Part of a small language model's weights.
Size: 14 layers, width 256, 8 heads of 32, MLP 704 GeGLU, vocabulary 2048, 18.8M parameters.
Architecture: RMSNorm before each block, rotary positions, no biases in attention or MLP, untied embeddings, normalized queries and keys, attention and MLP in parallel, local attention windows, gated attention, hashed n-gram embeddings, learned residual scales, capped logits.
Each number is 500 + 25 x the weight over its row's rms, rounded and kept within 0 to 999. Layers, rows and columns count from 0. Numbers have three digits each. The size before them is the row's rms in percent of the matrix's.

# down: layer 2 MLP down (transposed), 704x256, rms 0.0477, rows 134-200, columns 64-127
# gate: layer 2 MLP gate, 704x256, rms 0.0854, rows 135-201, columns 64-127
# up: layer 2 MLP up, 704x256, rms 0.0887, rows 135-200, columns 64-127
down134 105:529518485504518518512499494475492492488457467504445524473514492521486478494459506531473544536499490515536468517533495514439494490534511494475525527531519500512534512526502467470487456513486468
gate135 095:477503508513494502484518508477483527519471459461455448506464524515526528495494526502491501528480511440550492510508490487502499510468507490517517464547510517498482461511478472509466504530477464
up135 092:482482514508508502519532466511466527487571505470470531513544476481465457546521553466549501517529523504482531533475490484500467501534525449539531527528512506516508542502497557479561495528505518
down135 092:497494488448483487533459488508481559502488514528476484471517517494516489472533499484549514494528509500474495530452468515518459502477513435511452533477544507494497463485510486457506531485503484
gate136 092:486470500488521495503540508492458535476539474487521475502469526516480490481528539537476495491475491525512434532488540522444497538485507512472503492505492535502497506516501499488493514459446525
up136 091:501520487467528467422517497522477450521525535512478452547513487477517544511489481510505488523507475491491479519498489553524524474532504493521524484525478491493482529502488511516490500535528490
down136 095:526528492518473493477501559486482499514482466519502475507482493453468475483508512500514475494515464522473529519463509504453458518533508498481498474502477493496521495493492515563521485540527451
gate137 096:511517487486539520529483466492486514504553516455511516534535530472489504511498525488469473473490466492492506529485522545516516531483465458474500491481493520485488446471480513497517535505535466
up137 095:512473512511503446547484463540507501492506518481488476508476499516462458528479500482485504496515503591519491519515491495519536472496509519453541469481539501502512486502525478479517484494517502
down137 096:556513494464512479492453474517508491475509469556506550518503471551469529485541500544501484483500513454473509525503482470477516554544479507483484518527483496506545489535502486523492492516464504
gate138 099:519513467476496513497493516483513481529458532501510475482525506510461508505490497541520496485527479571544481480493508507519474447473519509480494510491541489512491500477489520511494515495531453
up138 101:516507498488475480533528465496557500446468514516502537510476488496448534460483534456462531534458499508524520532489537528493505479500555482530470484488489474493477525502533505461495519511492454
down138 098:459533513508506460584496516520488509462522481499505514519513480492507515502475491500511510512516546469442542518454482470491487460516483464497470471479470509483487525502504501511519526546471483
gate139 110:511527498548510516512494494485524526542500493475482521517502494447479479478438470500500494499478489505516529508501505537493495518481461497467538532506477486511499464501535555517496535486498501
up139 107:546499513510524465493476504533465543494501513504504506506525465486481513536495460450501517497520493503512457528468494507529475452512454487498551486492530505475523516495467511454530526551502525
down139 103:478467470459495497519521480497492506476504434545446492467511528502501532475489475476493562523481461491504454500507497511522478475516492492525500467474560522515490530482482457515514460508535508
gate140 109:513495506515484491462507524474511502523480498509512502539499499475469474501487511526476499501521499483483494473483444469476521489489490538491480482452501550534555508510510457505492499506480522
up140 109:506509495519477507490492419501521501477517548518465479503483471514514495471482484523445494541459485526530499505505530492489497512482484540491487516455533514486536528514516490499495462498479525
down140 109:517530528493485542500500447467486534502513516513488487534530537473503500491499462544528503467476483548544481473486489438536507502485500501498520517540540506532504515543496489528483469516478523
gate141 099:535514479493469452505472541487530483531521512498520484494496511520526503497499503487497494490526508491503455458473420500506525475495496499504489520468468503520509492528505523497483512524476488
up141 100:443469493518509484487538502465473452494490513493493532508494496571500524498503497507509495497506526530517548462508512505502473435475500480492512513507482525466506493525468526529519547469514517
down141 103:523467484502516507564523566484525478456504512496483463495491516487510478457444475471511501508493490566513488471513487531541502460506482501446492489527502502485515489515500485527504496488481568
gate142 100:498528489483512562559501503527496453496479493500501500514514514473526497479503500467455502541502528527509487479488483526526543498513484499492487467469516511502513529471473490451495530520519514
up142 100:462480528501512483492513517492517537474499511497517559479515473534514485502474481483535516516487452471519499527552511461452489486508505519506517531483505522515499499530474488493468504504486508
down142 097:529471500516548478508520552565488526511535514511467541522498495510503497511479517511531526469503522512536513516539476499465490536507495514499502477487461505513462500544527508511518498468475494
gate143 104:502511516514483497535542492487485540498528515501506458518523524503505496491510496472526519486537489543491538516520501491515492478480481429479512473489489546487478485468518454528509491503453524
up143 105:522512465513489519526483520485458491506524500482500499492446490481513524500491531489561526516489454556469520456508504501504494491452440489481509535455539498479516495507511512536505525476477486
down143 102:502472488480469513492517472486491537524503495480517489547496452451529477483489473546522485536487509484542506498472483528542501502502449474502466512495489530458533566475512484493505499523530471
gate144 096:552473513519471512504453504515514491472481519522498496512498509496494512534499481517497476520500514470510516512516523499452502494495503511446507513534498505474519509474504551474491513461474502
up144 097:456510516475526534501530486502508496512495489503500493487493479523482454480501500520524510522509467530504474566519494495541499519522524464487474527441512499487538476530524511544487457510495543
down144 099:525508514474510516538512546494502511480483502483508482492531506439494483523529497506494548553534476473463502530503502522512516473534489475496513520512497508509521457507579496475497511509516485
gate145 098:455482479473530519494490465496476522476486524485510505479442512459486478460448499479517530508498490479499470535534501491486504544501530484476536511498462501487459482463510525493449484485502504
up145 098:490462518525484528476508494490568487476481478495505473520495488469469517482502476518511479510491517474458528492476526532529492488506487473474489483500522484490523489502524520479516482465494485
down145 101:511515497522505513487531550436527536497518522480486519517532500494531529497470479514527495485519516431512522471528504514509530527505519518503497552497487487489528549498488487514500560497509483
gate146 093:481488459474475564515494478534480512511516462437511520464483501497465514509481524528460502508473503499479538509518480508501490505494519469519495502469465479460511523491511527476534445513469565
up146 091:522531506464496495520505540437505502509470511505500454522496533487492461482470485520488511475480518494504485492442473502508502474544499520496464463463487508543518539505502514537585537543476528
down146 089:461504495497493524549539489483511476436497465542480498540513473503522501491504491490466500525481544460501493450446491484479454532482490509479501502479473535491485479517479504489486540512461451
gate147 100:494510522515499492464497494538452498483481488503530502561492505475513456479553448496511527532500486523510484515496538467487475470500484535517510492490506489520501504485514489497557494524542505
up147 097:484490475523473538488468501489472496507515485558520491562468481475500493490515508530488481517567495537559527558568554488500499480535482453548526526479508499506482524500499540487503521500506526
down147 100:514487510487555481507481543506499506479496464488464511491514537509438493504547540532505544496544482518520500513567488480509535492552440478471454495517495449488533566554519516552522498525549503
gate148 098:484512534513478471497531581501532505526491537446458500549533482472492461482511483493512535477514478519482498477514515515514468479474494523495490503534484536493489482522500462501512502522478468
up148 099:502535459462527481474518476524475519476456527517524511513520514476505533457492480447490476502535512513527514547511508515482500456496443483493522548506497481520475492501528508547505518517516486
down148 097:536530480486474519522502499546518453514460526498526541532535508519484525454505495489513507547479535454495509560554472500484482532515492481479515484501487499537486555514518487506505475532473468
gate149 092:504530532500510463492491507531480498470503488497495516493521485560434472510488523515503519489482487492506492547494515510500481507484545508495488486512514476501502526511532538504521513556496486
up149 090:494515510523464522511513483491487499523492497472459485532456531472498513497503488509507530500512493521513514450489462521463509481521490455542521518469474494544476443513503513545493542509526557
down149 089:513491496531512511475573465472480491526480525488558454471494525496481512483469523470517476490472492486491565467461524542451501496480516507498511533482453469540473570475529538514508483481501458
gate150 101:467460529497499503447515489479500466591506471510525485536510561508521506478481521523529494490504474479454489533499515488490499484480497478471482542504488537524489499506520519502507475503496458
up150 101:483512525494500508486469522515507536483473512483485517506494484494518500499491485541460527515497469517535440493518497576527505526506464447526484531494449537449507506510507512486525506505517485
down150 101:525490543511522463497531508505502539516493545506464511545472511495501512495471508502513439483505496473492480448512501447491544495489545560526513489483483503525538490474494529549455517526529501
gate151 101:466515514504504545521542483570522487548500503475500492501499489510498523525493490517483455521488511436518517506493506494519560507513527446523511494506482476477528513456501481477460466502474517
up151 096:535513483465509450493449518497498534476467503527516537488474515555478499497518467536483543476509458530518445527516492487513483469521480536497500479451498510494501479531501485520516517464467520
down151 097:572533493505458496508492513489462501540511540510467485463492512495451489456478516479522517495478460533512483508506505446548470565492493550499473531521489519486494455528509524488499504495512497
gate152 104:511518510467488528511466504479492461471500498489498479507457509495527479484519535481476490503518501467525546411442504471492522496460458481519536488491515516451498493496476491551474501480469488
up152 104:471488485535484506501504498512482504473502496525475526517477523543515521447529524500540524501519550491539528490491516493539495489520535474481508516514465497488476498510493490426513538499530455
down152 105:513456468504535530513478475497513560513502512521526549479478528511471544498505492497533538516516554472529496514487495477498497531501452478502525501482473490528466483552479475501488467568477503
gate153 109:486533504472474503512478499471547522544526490518478532516501503524539465496496539508474482523516443523500501528509497497510490497504502492541495502496534507463457513496500499498509481496468498
up153 106:529480487557469485489529537469476513478450516440462475521526491532544570468532456469462527543510531477462470463501506503494469494483493501474522455514522493527475468502526465465502483513528488
down153 103:516518466512472512494474505476521478465521461478441504534554502537529473457452481515535449519511545516516488504547531499529497501492518519523503474530462567460528482432518514504459559505516511
gate154 101:503519510486518482518486525515481453517520514485515534510500485480510484477484483525536504519469438524476512489515496472506505528505528532514490540534506529553500484544465485496463517491522471
up154 096:499486491544555484467555492469464464489524498488556504514485511517491511466483528516492507466514492472461449509535501542522487461513478509510528456539540422511499501467512505501514549522474486
down154 098:530512472505489480511503496517486497541493542509500506532504507500558473503518493490560475470495507525485530565475503488481525476502506501503563446487493526460532509477477501506452532522507502
gate155 104:547522513496489482501476513473493489469489510537515489500510503467514513495513512528510501496506499548471525506478539471528497516530448521472456485498513467479559501460542510502495540464485479
up155 101:462498515558501486505545515529495494481469483493508507494472511502463508515457557481455488487532529473518490522493528481493498510516559494519493477507550505523473462506495530502504528542496507
down155 107:464511468528491480520517566497515539527514494470500482505488505472493517521457461494486467489538490506505473534448502482511494497466516484535488532464550544529538454539502537482482497525484523
gate156 105:499479493509488505480532497516438490477513493539492524548512470454548542496453496490470495510513498567488518504510496512523519482487489497492492463480486526482552472529502530492513504529502465
up156 103:509517494491463456515490501506490511464494524488485513462484488477465510520494526476480485524528512521529488507470521564511503488488499480485537491500526525481543571508470494531526532537514521
down156 104:512498483494511510526493538483505489521533530483468441450453494508509465519482555505491510498451525516539488527484524487448513495554457511500496492524458455503561490497503543460564470496503531
gate157 097:496495527513467480546488520493479540428460480495490501510537492540541479488532503479483534476534523494523468508510532472447507488508549498480518501489529505460544516546498542508500492488495545
up157 101:519495475471433488471487490509467535527489511451490484539483525472475463482487473503544493499488455529442554514516520500509507511500459487523505463537507510520479458480488441488515515506553512
down157 100:499548513514477510489480422503501448506508509486480531540563493463471471516489501497480459499442516457478472507471536516498499510514508514473526492468502455505506484511518434518514531501507500
gate158 098:519498450522500502487492471492486520501452520496527547513437480517517492474546527522528486506471545471446529521529451483495500457506490477493495514446479489511481470514505498474523525521543527
up158 098:497462472487506498507483480516521486487470491536501479504505523541504509490520468510529492503479509474492567504473508515511486502479513498481487490432486457492485471484555515508502494504506514
down158 102:476507492523502477482497525483502504537453502494533497517485428513456476490458455508570484475499526521473510494494502502450501495510510484492449519512454508482523522479461532497520479496523492
gate159 100:484517463495463521516561555499494515523520510455486518493470492512488517504481526541492512517489508504475473500493460502514476508468498488476494498511513515492506503523516484539469528505542498
up159 103:479497501504476510463537513604524513551535486493492539534469518488487534494527533514481480531509551478517489507501497471526494476505491484487509504500461534456485514517552519527487520527478487
down159 095:531493428507473494480496515515539506494495483503477526503503499515533504488506486488492495546498507507526519474452501477521527528488495505510501535506537486504490542500501456500514500463508532
gate160 105:541495497479522497480488501463499538513449524484498491503479429509526494471522507515516483480474490504507537501484563481455527506483506471536500497522483510516495466460541457489527517481480525
up160 108:490453479505449527474491502503515490479510489526510491492500523485459496511518491476480525510519498509453506508523494498490517529508496524492602520536452490508535503456518533497514541525512491
down160 108:526491525481427478479465527500550463509458453535517476476448504443500551477506520511495513485491485475498552525497519471493486464484492489482532514510514471513473504527492506481497490505510489
gate161 100:525510501512493444517523523490510524458536511534490460529485500477489523505498492520495504541529495511504531515463492469474501504484476512515507540485502500499505535438442496488481521498505486
up161 103:488517492479514471508479530493504504513487496521484484497506477516496543487473483477484495495496473539516449526487492471480538537501513482464480499496506511499482563483484469484506511544526495
down161 096:469473491458530518518463498530477464514510520473512453568512499516511473509507529494482522480520500483505514522526485463428512502452523513480478496475520462477495512483544574465457498534482493
gate162 092:476461518481534495444475497457462558536528487510533468505527480500514497460517452503508430519465476509514472476499517486525456489524541472517503508456517497501512460473514462462511504504506501
up162 087:503549498517487546534496492483513518506492529519492492542524486475522480530510472511544539506527507491526505514526500540512507509427502474501506503517508507486487514494522544545503472512488473
down162 087:521536480569492478473548517531533496478535525559479473488512498473469503491487527467490478461482527496513508524470521470467485516485516488474484477497492527522463507495497518528458507459488494
gate163 099:480490522511517468562505519480539515484502493512484473511511487528465447494506477462466452453514473504480476478475486446480539545490488509546483481516491537549523548516492522506490538527531517
up163 100:496531500510472478492486491500474521492518510451491518489502476517518481483536500510489498488512451483460517522434463517478500474521543443499481502490492492480501504473530536483524490451497528
down163 105:494476474482505486504515500549514472485523494508525493536532525540550508495483534507546498472480520500518554517491451479525491484459513525472515496509503466474528474514481512457535529493553513
gate164 102:496509493499512509536523504526521504536532490496487543516510488516513533505479539513477494449466490574507498493470511532495556522516508535514499482511505498511509462467485453518468481495564516
up164 104:481557540486504505494464497498487530496530454524482487516487464523483530528520482501523491465454465467496466468462488469534520509471494501505501456527498495505525495510509476432494477518503506
down164 105:502516520511513479527471473526510514529500476484443500529474508492497512498517528497496504460507485484507491486490500472514483476526560530502526447514492476536467512525525488508501511518521499
gate165 101:476531491498489456480454544482503491503477549432460449485497519504512526477508487489499514543514498491520515450511507521463500492532492469476517464483512474482478500509467497485535521514501556
up165 099:526487539538475501515504519516520488450503490491535487485466546460505461479484490480475539498512522481519489506530493502500518507501438542519478533541509486524511496460523492515513502503495486
down165 100:494552510540481476484528522521526500476463516465543431520477485506445486448511477467527494530525549506477538488490504487481511523482479473494485526477473498518524521426517445500461496520478475
gate166 100:515516495514502526480508523498530509504494553519450475515475510554502482529512448497461493483512516500484479482467479485487481463520503493490438458539480534499482477483539457492550497499528506
up166 092:526501513498495491504523530464522525537478551491464527525469488457525519520522469515480527505479490525470492472450435490465503525484497531500482494489466526494490536508545482493500455512486483
down166 089:531479509522475505474485466495489529442523505521510505499491460481516526460517498486462489483490457531500541506529541506478489501511514516501510510520574503504496542448468491510470526494454548
gate167 103:445482501499508509485499499485556503542551489510471529478532520501518465508539493501533499513492477480497477476501548490530563511501454467506475517508458513542512493492468512500522540504512526
up167 103:492536455548492554507517471519457442443465541512526533527526528498512481463476483463481479501492522455495522485502484481490465447457544503507509523488519454517509485523499497481542534529488490
down167 099:521522514504436500547543510533544446498458468522490505496466496501544495502528490439512501509510465485477539512445468523505545535506513516502532506474460507471528506490540485470530479498522517
gate168 096:455540511507534511500472452522478469524533515482524503501527488499492538470463494480484517508490486487506525494515486501470479481461518487504508482480491496487492491492522497507515507464520487
up168 099:475507508525445443530477493513507512509512483479496520505525529484482493450506492532552464471472485489518502542545460453507504482493476534477472524504506502533533508484549520480492521466491524
down168 098:490524446504536498479494410533489488530474511512516488538511520464459520493514505481516466488487539488541497489470498525492434458538505500502479500485496501518532468515519533476483448528494491
gate169 101:472503541494522508500453489489520575492514517516471467501498515484498532501506501472502472528495513472494474528499537494528521442518507508493507485510478490484501517544507518486488464556499465
up169 101:503503536546479471487561456501498527460516540521504530529469503522467514498495545506466547496501480535529485518517483527471498518505507504478537516488481460562479510496508488491488501489531508
down169 102:481496551500487503482464509491516460447494465518512474506499494515470503490465469521550499490520533559522476464494476512504452480498505501520564486527459516524492471419471490488461518551469517
gate170 100:474511510485534467488469510505483494525484539515528462465459541528521494510520491512503522497507488522536514428497508504497516487493485530495464493540501456481511529509538500498479523531523466
up170 101:479551473524521480508470488526495528476484533494456507530499536493498534496498544525489471475486483513524503451534485501506455521509544507509521476521443496493528525549475524479506508498514512
down170 100:511482529516497460508554488495532518464452512511478468480499491496530472522487465484501482493502516466498512474512502486510545498494491487536503456495502497504474497531526490521502509533473462
gate171 096:493526517486477493488461506503519511455481524542502459466530471497546463512523522459483495498499494492524495500509491472546521519496491471491531515518480526457492507529489518517482500517474508
up171 099:503482466514465559550500480514488475489507555584542496530474521491483497480499521550465502463492464500519505486527487505508486538523511493516523515529512508457482494518498462496528481478520485
down171 101:486510501479507532470520480516549519484453498518525515478476545471497467464521507507496448526483508483464504477522494500521505537504543490469548514567498481502538464514520495475509496477484489
gate172 098:517509536500496481511529500505499509580473464553510502518495487505466464492506502517522499476514483515496515517506522501494474497468476511452465487507495506467492514498491509552535511528542445
up172 097:474449530483469511458519528512537483537470510511486510538506438489535473467532475506497503464479492513497507489473470499522472503475470531519471495516466509474458501472506495512502498530499462
down172 102:507491529504470499503487503549474480483421500511522511510425477512547521512504439515501514516443502495488514480557518500502525493497507498515399498516504531493471515507529496508536521500521473
gate173 097:457485467475487473507476511535487475484514534514521499515496486527490476480515473502534514518513486512514524534506510575532491496533496474486489523532514491469470467482496479484489518477543494
up173 097:479516519483541486495533498480516519476500521525508475474504493468490590522502528451539525507481500515462528487494505498529499529520512510565434517501498489481489546492498496465548504459500492
down173 098:496478519518497534459526493486516491533507485501522528477517450499496502482480549536512481489535513504480442506501499504469506488518496549491456524478520486456500471494501429456516509491500476
gate174 105:462488530467526514503546520521495499509477512520453481504512486503503490547545466502478493500530518494428486492488464492471504495525531498500486512453509516499495496517542543477474464470497547
up174 109:483492469455507457489523497522498486477461523483544474475539497457522520518493487524471501485502481519474485536522498500520517488522512522494521483545455445503497490484484531524506465491544482
down174 107:504493523494508510491531459529556517499463458496519479497504480533497468510468488508492506480533458493489499466524467481537520501511498532503474481465476491493532532465516501513464493503483544
gate175 094:511551522475473565515504469520502545497513488518479473533497493499501520480512557468506477530464535493513521528476512503500526551519470465497491471520498500512432453476506490526485497521489456
up175 096:463468501522530495485515492487467511473503486461492464468519503486544491479506491482516505485444517477499473510521444502514517505500521516485472531511533502472496523511514489523522552510522506
down175 091:505525531503510482520538475552527494481435519467495501519514497526468519503528526499512500497463472504497453477472494486521534454485474530474503502505498480464509507527526519498555522511476499
gate176 093:499516508520498516506526494521492526489516505507455491514467501497503525500526488488479503461524478514470458493464502481471457474462472527484533566471505482530490539488514480483510493522462515
up176 097:512464502502507486474466490523463481538497493550545518537510515522479507549451516486532517536489520457478525497452553460519495515521517487498491441499497532507505504510477486490514505513501514
down176 103:519496522468461509513498550493455494501471463514498431503517495527491557466508526524481515465483515517495485520499502508487502515493539490446522524496486500500499509493497508551490521520513483
gate177 098:487551477501528519527490522516490545492482468526506521502553516469495476518542494491501530468495499501506502476527519529492533537496539504556524490473484504514482505521478525537529513484491546
up177 094:541475528517493490524508521532523480520521493490471494480527501462503477512476549429545474525469472514511495524524490472479505470481488481510537497495502541500474547482519517496480521484533500
down177 096:497471503480492477519506515499536527504492431525531474493463509449482502528552457478437464493512521523502468506489454545482494525505457489499512493516481495524498544524523550512521524454492468
gate178 101:496501463512513509513490476516462529478475527534545502502488540543522518490514518495479480502500464514523475511471475555535508456498496470533549482503512495515525484498460521499578496476466499
up178 101:482486461495436510511513469544519534514518528520512492497471538511546484467460523539513504459515482517526481510530533491506483487486474499519522475535483524539511507474516465524543466483478502
down178 101:516491513505478437562482506534482475526512530501506476519507499525505500459516494488541485499494505498531558458503507503460488464463497504515468455496559479511531508497491517500495518500507515
gate179 093:456520531495529488489496492525474472502514476547510480482484508500500511504497479527469499512489468493510528453534515497504516501525479526498504520489466517454505519507491463500542507468501507
up179 093:502538478485513501527495488492513543509496478512521496514522521534455555479432479520520468546488488484496521451513525493494543514499488456511431515494443508530533481484481511466508516468481501
down179 098:470489469522521502498505472520452472497551509523539515438477506520459496441471521490470491498503535518500500491458497544510550471467510483498474517500505510545472515514501523501508487500471483
gate180 099:508493485497477489480547490522479515490511477467497489488468458518543495500493508468512512454501478459509511475518494499505527494539470516514517439477472520494534475466508504451484482472481520
up180 104:536501487509502505480470508526493494515489512510529489515496542505507466508540469507514518528511520485517477477500507533502544547452521494512518496535514586482506535508497558471502508485471498
down180 107:467504466520502503507515484508522509467535485495490518514474475475479481485491478477443514495457466459502496526524449509479516497563516502531506456542483504489510511476490520516502510541520495
gate181 096:519504541485493469483526519497515490501563512521518507508514473457529495515479489470524476518514514536481533498486518455490531466501490527440528450494525510518459484489451513484479464458508460
up181 095:488490454488508502576488488496471534467497528542469516492500517534508483500484500515518518508473476517515521517454505511507481554522500505554511485522488495471502507483533468492478487505497489
down181 095:489479506578505546500474482496483484516510512491517515473503539528486479501507512518524505503484504464466541482502490464515431495525539472498481460470439485477518499490535491549465521490475533
gate182 086:489503473566525537472506504537508502471548476495491558527490474454467504513483488500539504532493448490473515525494534478487490515509491480504485504493489498491485493479524493505468478496475528
up182 083:496474505473459444497513507511480537496487506473497459538507542494495466451503491477530491496532499495555493502441514500516498481474517481510472484510573488493477515479535460458544505533491493
down182 082:537492489460471450498458528521472536522494535481499515481550503577501493488529472512468505508500500465475486489500507503519522485496502480447547536505535502498510491471507470529521494506490526
gate183 099:473493552506465493497530531516490505510477452477481499502503551495473488492521508501489481448513515490539529558438512480504487515492474481549573481475517522511496516515495473495490500467500479
up183 100:486487529478499485528501474504488459504486502476517512524471465463531496482531524520468534531464516524507515482461542489458460514524492569521469514477490489470533503514523513525501546519511484
down183 102:516481497483493489477487533507554497495479500535504577544464479476515467513528493466511507505533514507525518511456514522504497511503524533542472528516477518476520562512529503508555471492530530
gate184 101:522453549530488489490474518454469543530520505501503488458523518438532517464519484494505553541510523566551492466444482531488547478513520472507488480533494516459503509536496542469486478511501491
up184 099:508468507527498492507500538534497519493481532470490445518490529487509495499489501540462487462527445554479520494503474490482475527462500528517503494525474494494495494528498489510469514511501487
down184 100:498512497488487488517462530511505495496557495511496502489559471512558499508532456521476527517490481529473479473528471453477475505477511499477437473482457515488498488458498528492522472479485464
gate185 099:520530513471523478500484496521488508556484511506507494534487517501489436499493509523534535512520494481499460510458517491506480491513536527508466487500500502521511525525507447443488474465511470
up185 095:512535526489512552527498502533490484459519469536483494485493512523495543499476513517449523516478468498502503472512518507501535491478497480504516507528435503523490488488575507516467525519482508
down185 094:496523488510477518475515481521489469531513485477497495518491472510478539494553480487450501502487485504469510513520495537491524495487441503519463476528489457486480513462476532490488494498479522
gate186 100:500497486510488511486470491500475480480509539529512511485510532500512476459496532431517448477482517502489486460525522493514508468460485537482486533513525473438465476482493482509510539496535514
up186 099:501494496426453498554484507508513495506486475454486491513474476520487490496494460503439538513509491460467463497481470459458540519476472479523464481504482539489547525481529515500511513522549481
down186 097:514508516468525530502484523539510510502485534497519441462504451498519515440545476523513503484489472546479510496498479493531535511507453518499490507520527468508487541486497537471506486464525503
gate187 092:525544535513464536469502507491506479501496484492521450500487478443523508471533552507502549496476477499519508482486512466486474486467514515500494504486505523524500542497529497518524499528502493
up187 098:502451480476504485483526490509503507519474467515511485432503556471501525457532481512480494493466483477528474518511550494495522472474526484522500534500489553550477521538504502488537506556524460
down187 095:467523462474511516482507520474534548532541443489496485503505531475491520466514500481496496521470518496516515512520472511476487436501481485485513512484534523482423510512483530531482527583489496
gate188 100:480507480471470486488498488532504513496469503503487489473467527445503508518510492537495517498520493510508548484506492549474495527513531492523493504447503504545531444483491500517505469475467514
up188 100:489483464499503487473512504499505528471478524478496497513495480476514494475472495471484544496482534461480520528527481496500495464466520490515462469485506526470490464472507503565492489457512524
down188 099:466442537501471484537516533530495547530534488481472492547494535487504466476521504455444529466493448494500536468476515501481494511475540496493519446499545482468497491515493521538500532471487498
gate189 097:516495488515467479459455537511495505512500527472516497479531476485451493500487519490517486481520481519508482510466531533491452511478536502518449483502467446490514480526516528473477516520492497
up189 097:471516486528525511516472553460460485507513522497497485458495543518478501505513462512499499500498496571487491469532486499454460499469512485487478552472507470467493457486537499448483499544519486
down189 095:477512503513501465496490447531489511489477502495503469522539499493496540482532482531519484517523485493577494485480474483536547506510491499502515482548503481484460530459501474536455497500487512
gate190 107:497483488529512500493462471474519524520503496570513518502462478478473499514539511550513499453521531494474534483479493470445472498501537515485508520487490514499480485482440520449474519474464471
up190 105:501458431493522501473483498509470539483513469514503468502452510474491505504482464502499494461481541518509501508489541472502493508492486512529470496532451518528503511501513488503544440520530470
down190 103:525495494478506468522512557496501496496517514482499510508512495553485518465516507509522474537498498493490517541509489553531528524503494472488547492506470463493513498439504557513534535449480495
gate191 102:523529477485529505516525511591500509536494515461502518459495500463526498499498483438493516507494516508503475485474504497497466526502471536527517506505510465472519483497489481525504510484534546
up191 100:518531481534514509505463505497502522505507503517527530466541504463507495523462527460472472501538466516492501522492487436508479498467476472507524469510475488490514543510540508504552504497485521
down191 103:549473512541503520473456518455494513491494500515492505479479528546500533458479516549504488510482463534507518528510544449525471510456471459496480529481535436506537454539475470524524473542498452
gate192 109:549510481480461483474513508461500441500514506506488542572526516467507496481514553466500521493524475497520477507515491495445470431499499507504508528512494517528464502532500471492534449464501531
up192 100:476460548484517474476520562555530487468440479501504491489506504500516489519514481495459511498485504468438539485528542466459485524479486511544509490481506496509472474487516522518487488456536489
down192 102:453507518520557530439478492518484479485523519481518532523495464503495532496504489477514419514540525506507530553512516513480521467504504444501481501497468507515521467487504476515505475468516509
gate193 098:527491430502512515512520493482506536500514476505512498536470512539465483476484479457484454495499488529496480510490462510520461478537518503484541480517496508476508473496515472502499493513514513
up193 102:469445516519517480479462507510528546494463508489492507518503517487517534542465519529510471525471506491525478478505499497481476484510506497452478566547495500518487490506485508557488541462486491
down193 102:485520530436539478478547538474479504488538508480551483504494487538542519457456518513507491497507453460494480512479477483494514573495499475486507496489487538511514518456471528513491486506468498
gate194 089:476478470501473541541493493502467488491474522534474500513501522515461536547515475455508477471492519525469471465501520449459467530507504519478490488465532543524502484498506499535474483520472519
up194 090:488533514447461510512508515501503439528443504457480487481470487511488481495503481540473518478512523533472481457490509479515503476541495543505503539483462526522515474529487518520481497485503556
down194 092:483517480515528480492532446484556546467492466489495525549453525518502496506529510498508505503496508508482536441517497512492501551491442534463525521483509508468510514519493480479478498497502492
gate195 094:525515531530502489491494462453458511507508525451492461469506492492546534480451539440514481484494511479484515440528466455547502456477472519526518501533509536490536475520503523516542468474460477
up195 094:471520510521524530498478502507549480488487510523507455482508468529512523483512485480480511503503484489438520472527533488508532505472473526507491506549500469507530527506544493478514493510492492
down195 103:524534483517517497531518509515451499519477504504489504509527470548472486476499491463477539475496528487563501511500454490528531461467492480515450539496513486507460499508514525473460482531460560
gate196 099:469525541489477453447466487552461528526504464470489476506488480505497499491510500550450514510479510491520529476488540511511517463497536481488529492543491445481481478492450460507508498502558513
up196 098:516527481487477487517511506519501534535489491457503465525471507479499520551477493490472432496445536498511512472494521527511502519509497443490529496535485527506496533509498512498490498470472475
down196 099:513496502460507522484493501553498494486477491488504459493477483512506496560509487535453503524505492502470511454530503515527502496504482521494519521493473493503513512491468490489538531447544491
gate197 097:495464544514506523488475546489480470488483478497498526522483525463445524496495506500481536502549545492451500471519498510493483509476479497515525513534458483522493493487471492482470464457533460
up197 098:508541514517497485488462522496520451529467516432518510465503468512505522477459477513529506457491518496491529503492471507529526506472474487494442506477461510514497457507462511499500529510537480
down197 097:451451517521520465470506451483488526542480477491513492470523461505529484481503496521484506503515470469473496512453507507516513503478496532558504526475476496496495541463515481507538513525518546
gate198 101:485514534525492556512467519578530507498471525485478518483491502448524462495537486460517560509502512482515449511514460482463513474476509490510455500501526519464521485495470480467505503495459487
up198 102:506451485466469484518479522516455499485482538491448467509503496500500497536565497459491509481543509530536521478506491448498485484482486541477546486512531471467490486517510497513525504492481528
down198 102:534511515523479541494486494510473494497472492543464462457468521556489500474535466506462483456476518505531530506520472502514514490522505524499507494514464560481504494484511529480537469488487524
gate199 095:520496481476513486471480516548513548482497532491513460506515512531477501472499470521529515528479515502491504481524501470505527498513531514519481509469512506464532484472491482531498519510483496
up199 100:495497482435515470506503474486512476506498522506534473486488482491483483533477529473464468463538473505518480522469500459510526451472455494525470503514513495480484496509513517491492478494498498
down199 093:541507453544538506489521428543466478529511465515505529475508496456490470545537534482498473473523490505465558500460483499516507527509510475510548525496508500511514498470468477465496477510532489
gate200 096:459527442563504518526502517493502491466488512511468521467476479468507466528520495505493486468503515518513451503521467472517503491462472497502492483491487528501489490462530494515454510537498504
up200 097:478504493535524457486501514516495523482477485483555492528528534459518489449468532482537520568504501460505492475437512492500513481500506449480477464462509481506499498558508473470525472487519506
down200 097:485556530500499464496504474474480522482463472502512466534548494545512486491502544523503507532464449481472500543463495497497492479539532486524482497515434507506542552518530513484481508482502517
gate201 097:550491539505509440540545529507507476540477530502527482501475534497489517514475492464529524533523482465469502473474495459497484486536526481472475509528446489486478459525493488507551478524498490